Part of a small language model's weights: RMSNorm before each block, normalized queries and keys.
Each number is 50 + 15 x the weight over its row's rms, rounded and kept within 0 to 99. Layers, rows and columns count from 0. The size before them is the row's rms in percent of the matrix's.

# up: layer 8 MLP up, 1024x256, rms 0.135, rows 944-970, columns 128-255
# down: layer 8 MLP down (transposed), 1024x256, rms 0.0917, rows 944-970, columns 128-255
up944 093:61 33 60 56 50 47 50 42 38 49 84 47 42 43 79 41 25 77 17 38 55 66 36 54 47 45 48 66 53 28 67 35 30 39 51 65 52 35 59 62 28 53 44 48 55 73 40 56 37 55 49 36 28 38 40 44 77 36 61 44 60 62 51 56 52 69 37 54 52 50 25 31 47 22 64 25 60 37 38 63 45 39 33 45 52 69 57 38 58 48 48 64 64 49 64 61 63 63 49 68 48 75 65 42 61 47 52 53 63 58 23 50 55 56 39 62 60 63 91 65 45 54 61 49 33 50 37 42
down944 094:47 59 49 45 32 54 54 55 55 10 37 72 46 68 46 44 33 58 22 46 23 54 45 31 45 59 58 61 68 13 43 48 54 47 35 55 37 45 25 58 48 65 38 29 59 36 36 50 79 47 67 39 56 50 53 46 45 64 21 72 56 51 71 43 43 70 48 45 50 61 73 39 34 59 41 74 28 38 31 57 89 37 33 38 60 46 43 59 46 57 47 36 67 64 75 32 46 58 69 43 51 52 47 58 68 55 34 49 19 34 40 49 48 44 76 41 28 55 61 55 51 55 67 79 59 51 62 68
up945 108:40 32 20 58 61 57 57 54 52 35 55 37 64 28 55 28 38 48 65 44 74 18 19 79 56 43 40 38 55 74 51 54 46 29 79 42 46 43 54 29 41 48 58 38 13 75 61 41 49 52 48 46 60 37 55 62 45 37 51 52 55 74 62 49 50 73 54 66 41 53 55 44 50 28 39 39 59 57 37 46 49 28 32 65 63 45 50 41 72 60 49 56 46 64 40 45 59 73 52 64 78 65 38 33 65 20 11 61 37 63 40 30 33 53 58 54 64 29 86 69 33 52 52 36 54 46 55 40
down945 085:26 52 50 44 73 50 60 63 58 99 36 68 74 45 43 23 49 63 69 37 37 55 67 58 41 27 34 50 67 47 25 49 57 15 74 46 27 60 65 55 58 43 43 52 65 42 42 46 60 62 59 51 39 44 43 71 45 34 53 68 28 47 46 44 29 49 62 50 48 62 54 43 76 66 42 61 14 41 57 65 47 15 33 45 53 47 64 41 43 39 48 26 43 47 20 30 65 32 39 29 31 54 51 77 22 67 44 39 45 56 55 53 65 54 32 49 38 53 47 42 20 51 68 60 46 49 74 59
up946 089:34 39 32 38 32 41 39 72 52 48 67 58 35 24 33 28 53 46 37 46 44 52 27 42 54 47 30 54 40 47 68 35 62 75 53 41 40 57 32 30 27 36 70 51 40 50 35 27 60 46 58 59 45 88 61 72 54 55 61 73 56 65 26 67 42 52 22 50 92 38 74 44 58 41 24 66 56 32 81 56 77 30 53 45 26 42 40 31 79 31 49 50 53 33 54 78 74 50 61 76 73 60 45 67 68 59 63 33 37 41 56 28 50 19 60 59 47 49 77 36 49 41 47 63 70 26 51 64
down946 099:56 64 68 76 33 48 54 47 11 64 37 40 56 31 63 39 54 27 42 20 48 47 45 48 52 58 29 31 57 71 56 34 52 61 30 62 46 74 65 69 15 32 72 36 67 52 43 52 13 61 45 55 48 46 77 71 49 63 80 34 58 88 51 45 66 45 61 60 49 41 67 57 62 47 59 56 29 37 46 52 54 59 52 61 50 44 54 48 58 46 46 52 52 63 34 61 41 14 49 46 49 57 31 68 32 41 64 49 75 38 75 42 33 81 67 54 72 37 57 60 56 37 45 73 51 51 59 63
up947 083:80 79 50 52 43 39 46 55 48 47 61 46 46 47 85 61 68 45 60 37 76 28 63 71 35 44 52 64 32 49 55 43 60 34 67 71 35 41 51 70 39 53 38 54 55 60 65 63 18 54 63 34 44 61 56 55 46 31 54 36 42 36 39 38 34 74 45 56 41 88 49 72 28 47 36 68 33 65 44 48 60 53 50 50 87 58 49 37 55 42 17 52 60 45 50 64 24 72 45 55 47 37 48 62 60 73 81 75 64 63 18 62 65 61 11 30 60 50 55 66 49 75 52 38 49 63 46 48
down947 095:65 43 74 46 61 61 39 45 44 99 44 49 55 63 51 62 64 34 56 67 33 52 42 51 18 34 28 40 69 37 76 56 39 71 38 45 65 59 43 61 55 53 59 31 48 24 57 61 23 54 63 34 48 23 41 64 32 53 60 62 68 38 70 30 51 53 48 30 44 76 48 61 59 44 42 75 50 40 73 59 51 38 79 68 51 59 44 31 59 30 41 27 86 30 30 34 67 59 30 49 59 61 24 73 62 59 72 41 34 56 48 65 66 64 49 55 40 18 50 58 58 29 52 43 25 68 42 62
up948 092:60 57 48 29 70 29 39 32 54 51 52 55 50 34 55 58 27 43 49 82 56 39 34 67 24 45 54 48 59 61 35 52 74 14 71 26 48 49 49 42 38 41 51 65 58 62 35 71 40 40 46 61 55 60 30 70 45 38 47 83 56 65 50 11 45 47 26 34 96 46 15 59 62 43 43 50 67 26 75 49 46 54 46 49 37 60 55 42 49 45 76 60 66 55 53 66 56 53 38 31 63 78 84 26 67 60 72 28 70 44 55 62 51 43 21 35 52 68 55 68 24 19 53 52 72 53 58 49
down948 101:32 61 45 44 31 71 57 27 36 48 35 48 71 48 56 46 30 49 80 91 44 34 58 74 36 60 65 54 47 21 81 52 40 53 59 58 59 46 79 18 31 58 53 59 69 54 19 51 37 30 59 29 22 22 28 67 57 44 35 59 29 49 68 47 69 35 42 56 42 82 34 61 73 68 71 46 43 36 63 61 57 71 74 53 53 46 48 45 65 63 64 74 42 51 57 52 60 57 52 62 41 39 60 43 52 49 43 42 51 47 54 46 82 56 43 80 54 52 25 43 42 52 64 53 57 56 78 60
up949 114:62 77 50 30 14 36 50 30 55 52 48 40 40 32 46 38 47 61 39 64 42 41 53 52 66 55 38 61 65 37 52 63 54 45 53 40 53 59 62 52 80 68 50 36 58 70 38 55 58 77 17 49 38 47 51 45 22 41 50 65 69 59 38 12 40 53 67 51 38 59 69 32 75 37 51 61 56 40 35 53 46 37 31 79 38 75 35 16 59 37 20 59 37 46 56 73 74 57 49 83 55 45 46 53 12 63 52 74 62 44 46 39 62 39 56 31 52 69 32 39 55 65 53 83 35 48 54 60
down949 115:57 43 61 89 68 58 46 43 47 18 49 57 58 55 51 58 30 40 49 53 43 66 57 35 47 36 37 44 38 49 73 35 58 34 73 44 66 39 63 40 56 46 51 27 54 33 84 59 73 46 37 61 58 99 26 52 24 74 51 45 54 41 43 37 47 48 54 72 51 39 73 60 35 73 48 36 59 71 46 62 43 36 44 59 49 44 43 44 68 48 50 34 35 60 27 50 57 46 73 56 66 57 64 26 30 59 29 76 35 60 44 53 35 44 65 26 36 67 60 89 60 38 57 46 24 33 65 27
up950 102:43 67 73 36 41 68 71 67 23 33 38 33 42 58 24 56 65 68 56 85 63 37 37 46 20 49 71 79 71 43 13 35 13 57 37 51 73 36 53 48 47 38 52 57 48 60 39 70 60 53 47 58 74 48 76 54 59 43 29 53 52 73 44 56 55 58 62 45 44 37 71 61 44 45 53 47 71 34 43 73 50 57 33 73 53 55 38 43 58 40 46 43 43 42 48 70 44 49 79 63 32 37 37 73 30 84 42 63 65 47 28 69 68 55 28 45 33 65 62 79 50 54 68 51 36 76 47 50
down950 090:29 57 53 42 60 58 60 52 18 78 68 68 44 56 61 33 63 42 55 37 56 30 33 44 49 33 42 48 30 40 48 29 45 54 35 31 64 63 28 59 71 89 42 59 46 54 47 44 39 30 61 30 67 51 62 54 37 51 49 61 28 62 43 34 44 65 67 51 56 71 73 80 45 43 59 28 43 45 19 48 49 58 43 39 45 57 37 67 52 50 35 59 37 43 43 76 42 66 53 43 64 51 27 52 51 63 64 47 45 48 48 60 51 60 52 37 40 30 30 52 46 64 76 63 81 69 30 32
up951 098:68 32 43 47 74 67 44 68 36 32 74 46 59 21 54 53 54 56 43 47 62 48 27 51 45 74 42 59 57 48 53 49 47 55 22 46 58 66 54 60 51 32 67 40 26 59 24 32 44 35 43 45 57 43 38 89 77 54 47 58 62 51 74 26 45 27 27 34 44 38 28 51 49 33 52 39 67 27 57 59 69 54 48 73 35 56 38 49 65 90 25 63 72 44 32 55 52 77 51 75 44 71 53 54 40 61 72 34 56 59 57 64 39 77 52 60 48 26 59 59 44 32 49 18 53 50 39 58
down951 104:49 34 49 42 51 53 01 61 38 63 50 47 56 67 53 54 48 56 72 56 48 58 63 36 43 37 22 59 52 53 48 36 43 59 33 74 73 85 39 57 39 47 45 43 40 47 46 32 48 24 47 51 61 42 67 85 40 44 49 63 44 54 59 29 60 35 55 39 52 37 45 77 62 65 53 42 64 39 27 59 50 56 27 58 63 79 39 34 58 36 48 60 36 53 15 09 55 61 51 65 39 40 15 46 80 50 14 68 58 51 47 71 91 29 39 45 45 47 40 60 36 60 29 39 38 34 72 47
up952 103:85 67 45 49 62 46 30 44 35 52 30 37 68 63 42 35 35 24 27 35 63 49 52 58 78 40 70 58 56 37 63 56 24 52 48 72 54 49 43 57 54 55 69 67 62 37 62 59 55 44 37 42 60 67 64 50 40 26 60 52 55 53 44 33 52 56 48 59 65 57 35 39 84 23 55 70 47 36 29 58 72 47 75 48 77 52 53 48 66 51 55 59 76 70 71 62 43 57 40 60 47 44 53 57 92 44 52 63 24 60 58 66 54 38 39 31 38 64 58 21 41 43 50 81 39 74 54 44
down952 097:72 33 48 57 75 51 75 59 49 99 52 66 39 57 66 31 63 61 53 28 38 45 39 51 63 47 44 31 62 65 42 51 49 49 50 21 42 51 00 23 51 61 36 40 39 67 47 39 70 45 47 76 26 33 57 58 25 63 65 33 53 71 49 67 23 41 51 49 69 73 37 47 57 35 30 59 54 44 26 72 45 51 56 48 52 65 26 48 53 52 61 62 64 71 56 45 37 17 50 57 15 49 54 38 47 52 36 72 65 28 30 68 56 40 38 50 40 67 35 51 35 38 46 64 37 63 45 41
up953 098:61 42 58 50 49 51 39 52 33 27 59 59 55 50 57 51 37 33 39 44 63 46 43 58 46 35 58 60 62 71 39 73 42 51 64 38 36 37 58 68 35 62 50 60 64 39 34 52 51 47 43 51 48 51 59 58 33 47 51 42 76 78 64 60 32 63 77 65 29 43 14 48 46 49 63 67 27 68 52 75 48 65 53 38 55 64 62 36 48 46 64 60 35 40 52 60 69 68 70 48 49 70 43 34 44 39 49 76 58 49 60 43 47 23 49 54 08 54 48 59 43 49 51 23 48 42 51 40
down953 097:59 70 68 22 74 42 52 81 38 24 38 70 83 49 28 43 44 41 64 68 17 78 34 69 52 65 54 42 47 45 56 56 55 62 62 46 37 42 50 58 54 60 60 75 58 25 59 52 20 52 23 39 29 27 54 61 78 54 67 37 50 71 61 97 39 53 53 72 57 51 56 42 39 49 39 24 35 40 57 39 46 42 48 48 58 62 35 46 50 61 69 75 60 50 34 42 52 59 41 80 55 50 31 43 33 36 44 57 44 35 22 45 31 30 56 56 43 49 63 53 45 38 28 57 42 38 34 90
up954 106:55 68 38 39 70 43 47 81 44 37 63 59 73 41 34 79 36 84 61 48 99 49 52 59 54 47 41 34 50 32 66 43 65 44 47 50 84 82 68 57 69 37 54 30 65 46 33 54 42 61 49 44 41 54 48 72 39 30 65 67 67 40 62 61 32 35 41 37 47 78 51 31 78 65 63 70 50 42 35 52 62 43 54 40 52 41 65 40 41 61 77 51 32 72 33 32 52 53 38 56 23 46 61 48 51 51 48 42 45 65 42 60 45 58 31 38 83 52 35 71 32 60 47 35 63 62 41 54
down954 126:41 60 57 36 65 59 49 71 26 39 43 66 61 24 43 50 48 80 51 21 74 07 74 56 43 67 55 46 49 42 61 48 54 39 37 55 88 56 46 35 57 27 37 54 60 57 35 28 58 62 57 28 50 43 35 74 44 39 44 46 46 58 23 53 26 32 61 18 34 34 51 26 53 65 51 47 61 74 36 58 43 57 33 43 38 37 45 61 62 47 57 54 53 55 38 49 59 68 42 69 61 67 46 94 49 39 39 45 32 64 49 52 50 58 48 25 43 26 63 44 40 66 67 73 47 27 63 59
up955 115:30 80 61 46 75 47 64 52 41 31 68 41 47 51 37 44 54 71 43 35 36 46 52 52 51 83 57 58 67 34 58 39 27 50 52 49 57 15 64 51 37 71 63 59 41 60 46 57 50 57 56 47 64 41 64 40 59 62 69 20 59 33 27 42 54 70 49 44 56 48 31 85 65 54 44 33 36 76 18 49 60 45 50 72 35 30 30 41 43 38 39 42 19 60 42 60 67 91 55 43 44 50 39 27 51 14 77 46 29 68 21 51 58 44 36 55 43 20 64 57 36 59 72 34 41 36 32 52
down955 094:39 48 82 65 51 23 78 38 52 37 49 59 36 54 33 51 62 67 86 46 07 47 47 24 39 32 75 54 63 60 79 48 55 14 56 63 60 58 36 51 41 61 62 53 58 59 68 59 59 50 64 58 49 33 76 63 48 50 73 44 49 32 45 41 42 46 21 38 34 49 50 65 20 67 59 35 45 28 61 36 19 33 55 79 36 32 42 50 55 39 30 51 49 32 49 47 91 65 44 68 68 42 63 39 55 46 40 55 40 45 29 57 62 31 55 36 54 48 71 44 71 30 47 48 24 57 43 58
up956 108:23 18 22 53 43 64 40 44 38 54 47 50 36 26 40 37 41 35 39 81 57 34 61 88 52 64 41 23 21 39 59 50 49 54 71 59 53 56 70 51 27 46 73 32 66 42 55 69 29 66 60 34 44 50 77 57 40 47 67 42 30 47 31 63 49 68 39 32 53 53 59 50 66 47 61 33 50 25 88 39 54 43 55 30 76 57 46 41 31 25 47 50 52 32 66 71 58 22 35 66 44 64 99 44 59 60 53 41 44 39 67 26 35 62 25 28 63 64 56 47 37 48 57 47 72 60 50 33
down956 099:39 52 51 30 46 30 50 55 64 39 56 35 76 41 33 58 44 49 67 48 80 36 34 40 57 57 30 53 37 18 48 65 31 55 71 51 44 57 66 41 50 57 69 56 35 34 64 56 21 47 46 17 44 59 61 73 26 39 52 29 37 65 16 69 54 28 73 21 73 61 40 33 62 61 81 47 69 23 61 67 68 44 71 78 66 56 39 37 28 53 69 45 56 48 35 39 49 26 66 53 63 56 40 60 47 57 41 74 53 50 53 67 34 73 58 24 31 48 31 48 30 42 44 11 44 56 37 56
up957 109:25 59 40 57 27 45 56 38 58 64 41 39 44 64 73 51 52 55 61 34 66 51 62 53 51 37 81 62 45 79 38 71 45 53 37 63 44 55 47 45 71 34 18 43 56 50 31 34 85 34 21 25 39 39 55 47 53 68 32 38 52 58 43 18 82 80 47 59 57 56 37 29 74 42 47 54 62 30 48 45 40 46 48 78 36 24 36 48 38 67 68 76 28 62 54 67 75 53 38 67 48 86 66 39 73 35 40 72 44 69 43 64 19 43 09 41 30 81 54 49 59 47 64 31 56 40 37 56
down957 131:64 38 75 41 50 54 54 34 43 31 30 44 26 54 58 48 67 41 65 44 46 43 54 50 50 23 54 67 77 50 53 73 32 89 43 32 27 80 20 45 61 50 34 41 31 60 58 57 51 70 57 20 21 44 35 62 52 45 66 52 67 41 24 33 59 61 37 71 33 69 31 44 64 42 31 60 40 26 68 54 65 43 32 54 57 49 41 65 45 58 57 36 52 60 64 67 49 66 51 30 86 56 46 65 47 33 65 71 25 26 24 61 17 39 51 32 57 85 45 42 39 45 73 09 57 66 43 65
up958 111:50 16 41 66 40 61 54 46 46 39 40 43 57 50 40 55 34 72 69 58 53 98 47 54 39 64 64 67 58 55 48 60 27 49 31 37 87 55 74 13 62 56 67 55 40 30 53 34 36 45 46 57 53 58 57 64 56 28 41 75 38 45 45 43 45 63 36 52 57 60 61 55 52 58 56 39 16 44 72 38 50 74 45 57 41 60 56 54 32 34 86 52 35 75 59 66 64 45 71 59 60 47 42 55 51 53 49 27 51 45 35 54 26 75 27 71 38 43 38 41 33 61 44 45 64 31 63 45
down958 092:70 48 64 48 38 73 63 49 53 36 53 72 66 47 34 51 23 54 74 47 54 48 28 48 25 41 22 56 55 49 22 66 32 61 41 25 33 63 57 44 46 64 76 71 31 58 32 46 59 60 81 60 58 35 44 31 45 26 49 75 51 66 46 67 29 51 35 61 47 27 51 32 58 47 18 26 54 42 94 36 47 63 50 44 48 41 65 43 50 64 69 48 42 50 50 53 31 29 47 51 70 46 78 83 56 57 37 49 58 24 42 49 45 61 59 87 26 44 27 45 48 80 58 29 35 67 52 55
up959 106:74 57 39 42 43 59 60 45 68 35 81 54 15 56 50 54 50 48 77 31 52 47 57 27 55 21 32 57 37 58 57 64 29 44 61 39 29 58 75 53 44 19 62 66 55 81 32 52 53 44 61 59 39 43 82 33 67 56 65 62 56 56 34 43 57 49 40 77 30 31 46 37 54 56 19 62 31 50 67 50 48 44 35 68 40 55 84 55 19 42 54 40 54 64 50 56 39 78 23 43 57 42 59 32 74 53 61 59 55 41 50 69 44 21 67 67 33 44 52 63 61 57 35 44 56 49 55 46
down959 096:43 30 17 51 40 59 67 57 39 53 84 76 50 46 58 44 31 60 47 56 51 79 57 56 47 46 27 55 35 55 53 48 71 77 50 24 61 55 46 51 33 15 47 61 41 61 68 43 27 58 32 56 44 25 39 44 56 60 59 87 58 60 55 34 53 63 41 36 49 41 28 62 61 66 56 44 63 50 51 54 31 46 52 66 61 54 38 39 29 23 64 65 74 71 43 57 55 46 18 45 46 50 50 52 50 47 57 71 41 30 73 40 34 42 79 49 46 64 40 34 43 61 16 32 35 35 40 47
up960 108:50 41 67 40 39 40 77 43 53 47 63 65 59 48 63 27 45 61 68 38 54 39 51 46 72 51 28 49 35 46 48 75 27 32 49 46 46 56 53 40 50 66 40 60 43 65 21 47 37 55 37 76 42 63 86 59 64 56 39 27 58 35 53 48 41 75 34 63 47 51 57 45 07 65 56 48 69 40 53 35 50 74 71 45 61 42 46 57 54 55 61 76 44 31 75 63 28 43 35 65 50 43 58 68 44 60 65 67 39 29 35 68 42 37 46 45 57 41 40 66 31 72 44 52 58 40 53 57
down960 119:74 48 70 40 41 26 54 39 39 50 59 65 64 47 35 52 48 60 68 54 38 54 35 49 51 33 52 56 58 54 32 38 42 36 68 53 41 56 53 53 71 41 33 61 33 37 54 59 44 60 47 59 30 01 41 60 53 71 43 44 61 30 66 67 66 54 40 31 41 49 55 56 48 48 35 53 29 42 61 86 77 40 56 44 46 49 30 40 41 51 43 28 71 55 58 61 42 42 55 68 74 37 76 37 13 95 51 43 38 25 65 63 72 59 65 39 46 67 61 65 43 38 14 57 66 63 44 74
up961 091:16 53 53 75 54 24 62 68 71 49 73 46 74 48 44 33 59 50 38 50 29 53 25 55 59 66 63 42 36 57 58 58 52 27 71 28 27 44 63 46 42 41 44 62 51 79 50 39 64 28 28 61 61 57 73 38 56 52 72 48 60 58 40 56 65 69 51 76 51 43 53 40 33 12 52 32 37 45 30 23 60 58 59 36 36 53 71 63 42 50 24 30 42 44 63 51 50 51 39 70 49 58 24 65 55 81 59 50 39 21 61 62 49 23 36 56 83 34 59 49 58 48 68 41 49 58 56 58
down961 097:64 30 28 44 68 43 55 50 51 99 58 51 72 61 49 20 26 82 45 49 55 52 54 54 67 27 42 32 16 51 56 38 14 38 49 40 44 65 58 70 35 41 31 56 55 79 71 42 31 49 56 32 67 11 81 55 65 38 52 58 44 79 36 76 64 44 46 64 69 49 63 58 69 49 25 60 65 32 62 56 48 35 59 44 63 59 32 38 43 40 57 42 49 46 26 79 28 39 55 67 24 38 54 42 12 48 67 51 30 07 68 44 60 38 59 57 35 44 55 34 59 52 38 49 34 58 47 47
up962 105:47 55 49 61 42 35 52 55 75 48 41 34 55 48 75 29 38 46 24 36 67 54 72 47 43 56 45 35 38 40 37 67 34 60 46 31 51 78 59 39 61 58 62 61 61 27 29 58 41 62 44 45 45 66 42 53 33 43 32 57 75 43 51 69 72 52 47 64 35 33 60 36 38 68 30 62 31 70 52 37 52 43 27 43 45 60 19 54 59 44 21 61 16 55 57 42 55 53 42 22 40 60 54 60 64 57 56 44 51 58 60 45 34 48 25 47 67 46 18 32 50 48 64 44 43 55 57 52
down962 095:67 54 63 57 42 43 61 40 60 70 65 26 52 52 54 48 99 26 30 42 34 53 43 75 54 72 70 41 30 49 51 64 24 33 47 22 54 62 37 35 54 47 50 60 68 55 53 71 57 33 60 51 81 61 55 43 53 29 50 25 55 43 52 87 77 25 65 44 52 40 65 58 51 35 73 73 32 62 60 82 71 36 32 52 53 68 17 68 68 44 42 56 49 46 42 75 43 38 40 48 45 56 61 70 28 74 20 39 62 66 58 44 35 55 25 40 34 56 50 70 74 62 51 68 30 45 34 46
up963 088:48 54 38 52 43 34 29 59 59 47 48 49 31 61 23 56 82 20 42 39 49 65 50 45 66 46 44 74 45 53 58 50 51 79 22 75 52 45 51 47 47 66 24 45 36 44 49 58 36 17 27 55 24 44 45 51 52 83 48 66 63 57 45 18 46 68 44 32 57 17 47 58 39 32 50 45 54 34 30 48 56 72 50 71 44 12 57 79 66 70 47 55 46 57 50 33 38 40 55 50 33 52 56 53 46 39 29 49 47 47 37 69 44 46 63 47 53 48 44 44 56 52 58 74 70 53 45 32
down963 104:31 40 67 38 44 59 21 65 35 50 34 46 57 44 55 57 67 63 45 48 49 52 80 45 51 58 28 51 76 65 30 72 52 49 51 29 55 51 65 52 65 39 60 65 47 60 46 65 54 49 40 55 36 26 75 57 64 55 61 39 57 47 61 33 46 62 54 34 78 40 29 50 56 17 15 65 29 20 32 54 36 80 22 26 22 40 59 23 51 47 61 33 47 54 42 46 40 43 59 79 63 61 27 49 54 25 50 82 53 62 40 59 45 44 37 22 43 62 39 59 21 44 53 38 44 74 22 12
up964 115:50 41 55 48 49 62 48 62 20 45 65 61 54 65 65 63 65 25 89 44 68 37 54 39 13 43 45 54 52 40 40 82 52 30 50 31 19 58 47 59 40 49 42 51 28 55 39 54 29 57 34 51 63 43 35 60 63 57 40 48 59 42 44 40 48 45 28 33 29 61 54 61 29 57 29 54 75 48 64 56 51 64 58 40 36 63 23 34 56 83 11 43 32 54 39 46 29 23 57 32 61 64 34 57 62 53 55 57 41 52 53 63 29 41 61 37 55 41 57 31 73 71 64 66 76 20 55 44
down964 108:39 38 49 54 62 60 56 51 37 33 56 53 78 28 40 55 49 36 64 41 73 63 60 52 60 29 74 76 33 75 42 53 75 44 36 44 47 63 27 44 31 41 43 38 66 33 33 34 51 60 56 10 61 41 41 71 59 34 63 23 68 44 61 26 47 50 46 57 20 31 35 34 44 24 32 56 83 30 50 75 49 51 45 63 57 45 55 70 58 69 66 46 41 61 51 39 41 65 53 35 74 21 44 44 49 50 42 53 82 40 61 71 59 50 50 15 41 51 34 20 25 43 62 35 60 50 37 47
up965 085:49 53 48 38 33 58 44 40 76 38 48 61 46 65 38 47 69 62 15 52 18 57 18 73 47 84 64 55 30 61 63 17 47 46 43 21 57 54 48 41 62 36 45 44 42 25 78 58 64 43 22 52 23 31 81 29 65 42 64 55 26 55 45 26 44 79 79 30 51 33 75 55 45 49 63 62 45 48 57 48 49 55 60 42 35 17 67 23 32 52 56 67 66 28 54 42 38 70 77 60 47 71 30 63 54 47 36 31 47 52 51 49 69 67 44 59 55 46 54 54 48 41 63 70 68 79 45 53
down965 114:73 84 68 44 65 25 44 37 28 80 69 50 25 59 42 58 38 56 39 34 33 58 49 49 52 54 47 17 63 59 23 49 37 50 60 33 39 52 56 39 20 60 40 42 58 27 36 56 88 41 44 37 48 00 49 52 61 44 46 50 54 37 47 50 61 32 51 40 54 42 22 46 52 44 46 58 18 53 59 47 46 29 64 56 57 58 71 47 45 32 46 36 70 53 51 27 45 64 42 37 70 39 21 60 44 59 64 44 55 32 34 50 47 44 65 43 46 68 68 40 38 43 55 59 60 54 51 75
up966 083:54 58 49 61 34 49 57 43 62 51 54 57 82 43 30 72 35 39 57 34 52 56 58 82 44 25 38 47 68 64 63 42 58 36 59 78 67 60 50 31 52 67 54 49 60 41 51 72 40 49 32 30 32 48 28 71 68 36 68 49 67 44 52 25 47 72 33 59 62 63 06 38 54 31 56 20 53 78 56 59 60 48 39 44 25 63 67 48 25 60 40 44 45 41 69 59 56 53 18 19 60 69 40 38 81 66 47 38 65 42 83 35 58 52 48 47 60 27 16 49 13 74 64 45 69 26 33 27
down966 123:64 30 35 56 75 58 53 33 49 93 49 30 59 38 43 61 75 43 60 80 80 58 59 37 54 41 74 57 43 54 51 34 57 63 57 74 46 57 28 47 38 31 49 79 41 37 57 44 48 57 50 29 62 00 37 28 13 52 70 57 77 45 75 50 61 41 58 72 67 44 40 63 39 15 29 43 47 45 51 49 38 50 33 65 54 27 51 36 22 31 69 41 60 63 60 51 58 39 61 69 78 58 28 69 43 43 35 51 65 47 47 22 60 75 57 60 42 54 65 33 53 61 37 50 61 30 48 34
up967 091:67 42 23 27 32 80 45 60 37 56 49 59 71 53 15 75 50 59 48 42 60 62 45 75 41 25 42 50 52 43 31 73 49 38 39 48 45 38 77 60 28 47 52 59 64 50 54 60 40 51 27 29 26 41 72 65 64 54 31 58 44 43 49 43 69 34 43 54 47 38 31 39 49 71 51 45 66 28 70 39 29 51 47 42 61 31 38 40 60 49 40 28 43 30 91 52 45 32 51 40 65 61 69 51 46 82 61 24 66 21 19 41 46 50 43 50 43 38 78 84 71 53 63 60 62 47 45 67
down967 101:51 11 40 64 50 54 40 49 77 52 23 57 71 44 43 47 38 49 41 34 64 73 57 38 65 59 28 45 47 55 46 47 46 54 51 51 64 44 46 60 39 55 60 36 50 19 30 52 41 43 59 71 51 52 30 63 49 54 56 48 38 34 57 47 55 83 59 31 28 63 26 64 51 33 43 32 60 71 64 66 42 25 51 47 52 41 43 15 56 89 63 63 58 73 54 56 54 51 41 51 54 63 70 65 56 58 42 07 50 70 53 59 57 73 58 59 44 53 33 62 64 47 10 54 21 41 57 58
up968 083:43 34 06 62 45 59 53 55 58 66 57 56 38 36 66 61 48 33 32 70 65 44 77 62 36 28 68 28 53 66 54 32 59 48 64 64 49 43 53 40 26 50 70 51 41 54 58 59 81 42 19 42 58 39 35 61 39 31 79 92 51 39 16 65 39 63 42 50 61 65 43 23 47 48 58 41 54 63 55 42 49 50 74 49 32 42 42 57 59 29 41 80 62 52 30 41 66 42 37 46 60 48 67 49 74 54 61 51 41 72 48 54 87 83 80 39 41 67 49 50 27 54 74 33 95 25 41 52
down968 107:24 55 51 38 47 68 42 30 63 99 63 55 45 50 43 39 66 62 65 54 58 31 68 56 64 60 39 37 68 60 41 52 68 29 29 50 47 31 21 45 30 35 63 66 37 49 36 44 31 43 76 36 60 64 74 40 39 74 22 44 41 57 40 68 59 50 72 33 35 51 60 42 55 40 58 52 41 42 57 58 45 60 36 38 81 48 42 57 49 45 56 36 65 46 38 48 55 53 43 22 28 57 50 83 57 63 51 62 73 24 44 63 62 53 45 49 21 50 48 58 68 53 53 68 24 29 33 40
up969 109:65 47 34 57 70 47 53 66 56 25 64 41 47 54 64 40 67 28 72 54 61 71 41 54 56 20 41 39 21 71 62 27 59 28 63 49 20 45 60 37 46 43 40 53 44 58 50 64 59 41 60 50 52 43 40 58 35 26 60 75 41 45 58 45 31 56 58 36 41 59 42 54 80 35 35 59 52 45 58 66 45 46 33 40 34 54 50 37 50 60 40 53 63 56 38 89 49 33 47 27 37 77 34 47 72 59 60 27 29 45 65 35 46 51 62 24 27 45 49 35 44 41 73 47 86 59 31 65
down969 110:72 53 35 51 68 56 44 54 44 87 31 54 55 50 19 52 51 34 46 42 43 25 22 46 54 30 39 40 67 60 81 57 72 34 50 43 33 49 56 68 57 25 60 37 18 50 67 83 35 56 70 15 52 50 52 61 54 41 31 60 67 71 39 83 28 42 71 13 24 45 62 39 57 51 58 60 34 33 26 25 48 42 54 76 36 49 54 35 58 57 61 42 44 37 41 57 61 37 44 43 42 51 42 45 55 63 56 33 50 50 34 49 37 62 54 35 48 34 44 48 63 69 56 31 36 60 70 31
up970 102:68 34 54 40 32 50 76 63 31 36 47 45 49 19 44 60 78 39 40 66 57 51 66 94 65 61 62 46 42 39 46 29 35 20 43 50 47 80 32 49 60 59 50 51 32 42 57 56 46 71 37 51 49 38 66 47 78 43 54 45 48 30 05 40 45 54 48 37 37 42 79 57 79 72 70 20 72 38 49 67 59 32 78 47 40 37 25 43 28 80 29 56 50 49 68 57 43 33 56 50 59 25 35 60 75 41 54 48 64 24 79 67 41 71 39 37 46 46 39 64 41 56 41 71 22 40 29 33
down970 101:65 40 65 62 55 60 92 72 45 85 35 63 52 46 52 32 54 73 44 37 65 56 34 94 48 35 61 72 47 69 46 63 47 68 63 45 56 49 12 71 50 60 53 59 48 52 47 20 61 71 48 22 50 38 58 42 64 51 39 39 33 36 61 76 40 50 51 34 48 51 50 26 54 59 70 61 43 37 59 28 76 24 32 59 41 61 70 61 46 74 28 66 47 54 47 45 68 69 50 55 54 59 50 67 66 26 36 54 62 39 38 47 50 65 35 31 13 58 61 64 52 40 54 54 17 76 45 43